Weights of a small GPT-style language model, trained from scratch on English Wikipedia: 4.43M parameters, learned positions.
Each number is 500 + 40 x the weight over its row's rms, rounded and kept within 0 to 999. Layers, rows and columns count from 0. Numbers have three digits each. The size before them is the row's rms in percent of the matrix's.

# down: layer 7 MLP down (transposed), 640x160, rms 0.157, rows 449-486, columns 0-79
# up: layer 7 MLP up, 640x160, rms 0.164, rows 450-487, columns 0-79
down449 110:476533372452529554463539506525509547546478525485452499514451535471561501524526489505515545500458478481436575470454501455497529535509514543500529508495547542516476490549464486567493539489443546479559479528479523488493437482447503520521414463
up450 099:521483466486516459515511540550474480536489504488554492564501484551488506431392520540500446447405468542454541414506509564539447478502574530445450485494465549455531551534503486498456505508477543476539534451545537499646546540490525431477430499
down450 091:521484479452508530466487532487530515496540437469486500448544501502511563454517533448500498489489477562543464582524506432490598558463547493483459568391562476529443493530613513504560475484492479524447463493421419494456519460508516553456468421
up451 102:534515482515458464491459578544510549432540499503542548490487507501474549487520463542555507524491473428505542496504542570485490512466442536547484450486416522464512467469455508508547496490521544485527516511512536473546493484494492552461419478
down451 096:485557528574462488567514588457493474497484452478451489556479502464499498486489536499452506577618509466558561467453475483472562457569544446506469520507499441472537532528484475458476463521526558515502509474552496476571515529486509491488521471
up452 103:485466480541432509508544378477558525470560530507476630426493555509523517449501544518513548543539559543512556499549537504476506456515505533523557534499526523434532476415475425468496512484574534470473480525514507556534469498509501522472531451
down452 103:609515477472486509479489449557460497516528491498445510481539503556510511480490431595514483463526476484474427535501525555516541500469564476540480523551540499492504414494536508472578475456522543524469509495491543500548405460518459504483424518
up453 116:492426460518537509460522401498541483473475476487491522486461498534545516470503479464508537484499530534607552481472499587447456486482476521550520500469528527423520527469465415499471540463471514467526528439514491493600455519519515526475548517
down453 127:420585512468548492516525499465497530513513517489518485560489453463485526476413517452480509556484455525514468495508453491509547483503477542526469519528471603558466502524527470437503424481486514461423524460559546437448463578436532470524493537
up454 105:500527451472488510581516501584447502413495533476475500535459475490518531523512444551538531508514421500519481521539438527495428490518463529470549564475497565482459541455488470452507508535515471477490539491434539517572459535510466518497488525
down454 102:527498496515492512513523459495434498462444517490483574498511525534402569400482564527538508499464538483495513528524463528483474474512525529523527533508504594477522473506446421516506547522526463438540459544468503480479494451526488496512523454
up455 099:543464465487379480516546499543509468523468568586568516530499470515505549534544480487489545558465564466498520478474409481522491462535544464536513501460448523457530430478425539540503497459513438465437431446491520530456517451552520516428548492
down455 095:467604556505461498474500520489525531533534460485499525492455549506472476512497529547520479525491521415512486479507466571546542517524485460513475564493532392498534526525543482557475475559463553448476455505455460496548582504451493486490522471
up456 108:550516525554471499492535513557433429505453601489456523535520492472450540507487457510522490511514399511556463511515506508468470499483471505477547525563515560474439530478502499497443495547520552442615556519517426497520423488489492549484480552
down456 107:512518567585467568493484470522398531492524498555547476450534516571516494452492495493484449531472521457473520473520457557489507514422522504447515433484525511479480512494513506505499501407509500442516562532548478448495528551514512493539560489
up457 103:529523490534465522529477557556446474492529542387507458557493540535472507535497432504495462480515502520501480442532456482529492457493519458485521471560569544434502534574500535504504467527487535463459499461506484546475471468530414439494498448
down457 105:481574459502498524574494478557540576521487500472409474513434436495510491481566466584449530489554406427540496457518554510507533532531476505594549458527431582547518502507491484450498503446428465485516514488470468489448471535483546449548500560
up458 103:452441520555445471455532505579441429473481554580542477511542508546520486464473454576532491443448537435536526550502428494520440463513593526601511441544472546452480505574460475542489529551486518494549530518448501559502429493496429482458542428
down458 101:499487466538482461587494524475452519439551595510463470472595522494566530570539450465369531486416479536483464497412542522451556459493510588524534509509463460552529470435486529468556567505472477540491583543517443508517540491497544493541419450
up459 099:478480526561538507554498386527478541393513454521494482484473489567585542448489515523441445476480428526518538483529476551460430492485459490545540507504476536506502453498462449497516586565533505514570555495463498553541567505537423478478555425
down459 095:487436526501448493471588546483459524532496535521485482526502519449462490573500506482468420538507467493517419504504469446441491584580498488490468499545457500560507435519537514510463463462475514540560469482558533476555493470489542443470453482
up460 111:464420461545489501470475457534529433482493606502543488553437500459534454553448483484477463387481520529526529531455474528504478420531467485452560575509532509467532514570505484469442475567577505460534479484453493525461457534535505605428596536
down460 106:435471513501554492457503575533487590481528461541453500445543483427540427478545485501564437497524450524583524518578438520480491480560558469453530457470477484529458394554501531499527568485562431512518536480447491510484527563520535500522503453
up461 108:491527485448531524461525489517456438496455500408501532525456478494586518495486452448483475523474449516526515550510483488502524465565483460473498505507445528457552455474532462471469539511483543452577500496539476470536461494494503557489551493
down461 099:529486531471532492512563484448511465576543492471535545480452590479453513520491445501483546499539503527548460521533428514484465504417501546568516494525438453556451582554435502437554482531503433580484490539547531458434554540523507416486452468
up462 095:505484463502488521479487500489534478551474534503521550545487515525558550456512504527487518525428498507452552511436515540471507470590546446514486479523386521461523541488497379471473537505592485460487506535557533471553515469523519494544487482
down462 097:408473516591503515497554504536557478546487504536481438499491517498579463493563498507531443489527463500492434470409536481512447498406533439485452523500469569538500533550534557513440461492467467508551508477555534517463471465462578523430532473
up463 101:565513508572468485482525553571497543493515489476450462504498496475498512505503433431516511383429496584428594569551560551462519489515556532531495514490481507466512504457563550488485490540604534477494472524483516554497527550490478455433501494
down463 100:490499452497483460541496512432421468487511532488492531445488525446403513554483483583548523480540536523514435519550517461523431491481551494505480527426529501562484494525504530498486525458576502510497462547536500446558491448471442454582482518
up464 097:572530511471411550503487526527494525523459442538545456491467507493510580456515530442444561523434493456440517426522554474550521531494532542529435522457375528557499451437514507504487531492551541442543502530483521499541493504436455483492485497
down464 107:519475497510532538521464471533535480477503539504552555524503480525485521496473437498547573458511527497517519466474503552555465491518531461492518470462514610488537509509505526508456509421442507360473412496536475485453541593395516478505534484
up465 103:516433489583526588562506496561448470495467554510510540469538489513509492467489476486487565495546531608475595488494453502478471501456512450556513452547505543464419490450529436505500496508561548487525525549526525526556474496512460474512481474
down465 103:464493461536482488520429548425539482494509538492499538517480462569456558528527463558463460492510520512516441429477504483440507486476519466521604468510484500470442518429485510474549483526493435532491539452496455543600450488462502577503553486
up466 111:490502502526466512532510452468490460506522550418500540555535516493531495418480513494549507484513429522502573526524477451493457428493444523492489503540504546502509556500539366490435506493500571462528528468554490490528514521549549457427567445
down466 108:442459484466526488452470475440498583547482532435501578442493456463530485495537508522514492508452526599467473519499485470497582444527524491483486501520505417573482454411491589478503570508517547522490615486475458460464455490491495463506449520
up467 098:497464443596483441517514507541517497494514606470463509483521502512512529410470483505520565511508532543522534484529603483501480502532527460433497537442546522457518476515549432428524534558514504474502517531536533493545543445515426422464504466
down467 099:539511474381458492496508457550421404527504543570489566537564519532508490502514464521561496508425502595500508496515468471469498477480492549532440467447460567542458479510525471495501484499487437494546470565515489493523502472456432519515437526
up468 104:519546497525482501507513519544508481502547590480455514580510515542552578440503488487529515579459442533532516495537454418559491437553455479552539516513457524469526451461559469482499467526587561488541529501552489561485558455486499494493455519
down468 125:534444532524419527458511532582480500536449495459506472475506461487472524512485510486456522488543513440531476538519551516494495526470448508474499513485487558503450584505545498530382544513480497370494520540505476485441540578470501501501506507
up469 109:536517472516523491500493478504521488441527474580426526551430534570491508453515508496558498506486538493541497457592453446536465535517463528530476527469528529389572524492516504474499470543543509470559516539485500506478466424531468510479474445
down469 104:519481477512461504432515538455548459489532552486511566486494519517500413577507514497466421440445526507505480522480533533491505523527445425474513510553588470505485435496509499498565516513452524567418463466501495525566554542472476502495475505
up470 104:523435484464544483482474520529526518548535527579490565517502508488567525423487457485530560553495548519483527499501517517418510492512453499603465465463466505473558466467561468522458529497531523451539458488457572511551542482560464497487442473
down470 106:517564408430532494475463523450546455497474443433432497497411555567510485500484470540504487502431524537434497465452478445508496517505553467450471559502468526537508499434552489576468477539531507394457503467445491494499505439452513540510534507
up471 103:532536484492440554544543448517462497423502537536403564453446480555552501516459527456497502527533491428580467488491544560581439461492493521495481520463460530528483390473514482449518543566527568476572516521432517559490516521544537524468569467
down471 092:405479499485529475461540515593520493509466463528522526518556517491490520524483419538414449496480493516509455530487448519473507512520506468551493531442433551532489551537516562458520539437450478478499522451521488473477451445473403494486394476
up472 099:497440517527482456554498471463483525485499506476494447574489494473620488510553414555524512429518478476531482457589491538494396462581535534561452485425533552494459496467473427438469558510463520470509555491505530497567430479502520494515529486
down472 105:452501483525510514496465524509426534483527496497512499492480544429451461431505505480557536489485483509531451508475503435487593531533441486475521575580508361532491468479506523471434500554473481613485484493510483447537461529437543442472506546
up473 099:564492544467428488507520484482451476497521423493480457457485561563466569480511455467497523452463490525526486503533456490536451461554494512513488565499540516434532460510473527503460583454516487480509549462547507552515468520460482516465571451
down473 094:553465469440572524579424454449470474527555563522522471466500456440506546530511512552562530499505563500459564483463507490453546460537543478475439430446494472520448521511471503494434541442577442523539534453468537490483492455506482488544531488
up474 104:503524497603481493524515512534504413433422505497460559560428481479472489468463495492514470514531542509529485446482449547525442497537446521503465508452543544457481479492463483438518549532420548453532553459493516526540475514506469515475519438
down474 116:545502491514517520467489472512516526562480470519496442529484542440545548499514528470571486544539486526518546524448545537491566437608541498485449550574466420534480552485556530482417496535478478500483473499541512505475496481471515470522528493
up475 100:471441484442506495488522471551478548444500468522500438428493507510496530505482418551473447469575493492521538591528485486489517484520513550614472532520454538467491492461482496473498511454516461476585544510512501485559462487476435539503515496
down475 102:519593496514497523431466546448490516515552562431534506505563531469495464561498503494439500452475481535516504470517476478465641516453512480543601456577499441464481501500507454549585479520533518455503523475494545499478483484535409503483496484
up476 096:449516462577540483538526480551519515497489533512536437533509495447488518445490507487513538522510517477534534460462538463479521469532384505501532465433471514451498475450553469438472490537530521458465483559555553500525524435534496476522584522
down476 092:554468440534534470538508517494543453485462506487388466595501474439529427542488510528521468482466541483524452497501465499525559499485479451461514513534580515521511521556473548514480462476503524451517537463399565460468553484465442522489528442
up477 099:521530506550510519536463481480461496500521548551557530561521524563497565445543504551525484496514433465478501574551488530483443491530491489504519498555435552494573511479493515472456504495520514471541528543534535479537492454465461537515434364
down477 104:479528529597495499563475471500494492544503511461491466511436571561488453482559497510499580519504544500489497486522510567495462557479434542445577514594542534493475523524452464501450438496548599428460539437484514387412461478409561513626489448
up478 099:451506466500526410563491484509536451517511541511457507487522545485464503514505493508505448437530514510513530521564483535593519438480488482587536522468482497437454452479514524494405429527532528451573590542452477505559447554559460509505448452
down478 093:517517431445441544593552580505530543512442499571503489508473485457482558560477485560500572589431498485434472528498501491530515471451564480511508462568509481499531503528432486516582467489476521517529428492500526531467495528472526497442500543
up479 109:465486454469496463551555510543463518457510554517471513465468553578515557454462592457552525545452461482491502505547579504562462588487534451544494570469443532471411483430551496475548544511579479495474495554481490491517506511512503574537510483
down479 103:490415456460527525461554541482460574574501552463530488533556502455508507523544491531500556459551496487482468511534532573465447504532504432517496479529521482538477512553454535577562439490440481495495421467474547559497528514541470539491504550
up480 093:510560480500517478538485476501470500536440483574512486491439552489482569464555480511503524493467538483609542515520474497524469437500458586522479519497471555523529522519471504468428513475561526459474487556518529500493490442453501517521506531
down480 092:603488471458416490454511530488549479457503499488500497498573480542521474471474467446541520480427467495561440482529514538583472547423500478524477556510582439537440510567502467493429511476471504598509450516530506484523492533487456565538546551
up481 103:536533527448484515491516475485540452466431564434536559617519485519527534508471480435436489473494497490547484496462441518536460478511434557472420491459547511508477601501501502454430545485498559439484466448536472495485474487433499482473557460
down481 102:525473512469478479481476486520458507560499476570492515506473579496524486596532504462502511488421488566546485501489487500459427482442534491511475547477432670553537484525468599552473560521487444521493452560514562506546513515501493428498445566
up482 101:501516477449532428537499498515480511495494637524466522539468546556486537457521483478535591511503483518442479480550505517549464464519510561578482447465476548441487497428501437480517530450545522500549518478492584529596477477538451499473585482
down482 105:487543533557499452503470420457422536563493522527449471474477514491486547529509490503493531592416526498473478458445531466467543509545458512521519438578452599490467473438473470578474508460563521443555516520509462569427532534567506497498462541
up483 099:509485486514482479508472533507477473386519596554490551504502523537595440470530522518572555447507503460515476549483429473487448512537565513503528451471520537405442440540423526499486533475475544495475440541532470500532468473523458482472541433
down483 096:477490494562441503511526509446509527437425486476545432445509491526512506485451501482455446504423539535436502532511489539510548529434479574518575476511511362509475525552535507520559501478480439680462537535477496539531507482493468488483509465
up484 101:504544520452487504477541499487420477460487515447509525499475459550522561466481496503485444541520462532510606500495568525513495457488540588511495583586430534486562501477554430465531489460526583481539533478444471577538505489484462518510469437
down484 109:483450449460484481462450549525531533577494453570503510497531468568463507520535516522503483480473544429536509490486555534541498526554503516508522554445501620478503546517508530494452524502474538420536458479513466438464495468433456525447461543
up485 090:552430508518469568479497464471489497486514517454473564538510485533469541480471574485525550535444507489587445552510452441555499508525519564461561484539549510412504484448537521500556467503501547467450520516552470558517543518408463513440457481
down485 087:471507522454462513447521481530503504517485514532493512513434527526530481505531507579472375516466446516474481448434507528535498521525497482520493517544477552561529549459537472540537497529487596427499505487506518483513476568441493506493463494
up486 107:508512456478409475532451537513524524504558542522547540454503507516526545440449492483494506469468511501446507550524573486545503533524509570525494535539452516493516468492514474503439500500527490457516533514508542465548519506499366495460535498
down486 113:468449442486470525497487512456545558442491458531527415464461451516515448434516416569522520428493464443585510505507445471524411535512500478521520495582525589456567538509593515553549512510476489419531457549537494498474508556463547447499522546
up487 093:482516470486467452507514510515515556504542524523484506539524452507458531476420518463543536443405452522572415501537460516471480485431500535540490487552500529471489467471468431461574517469550557500475477483530436585490503553501482519486526434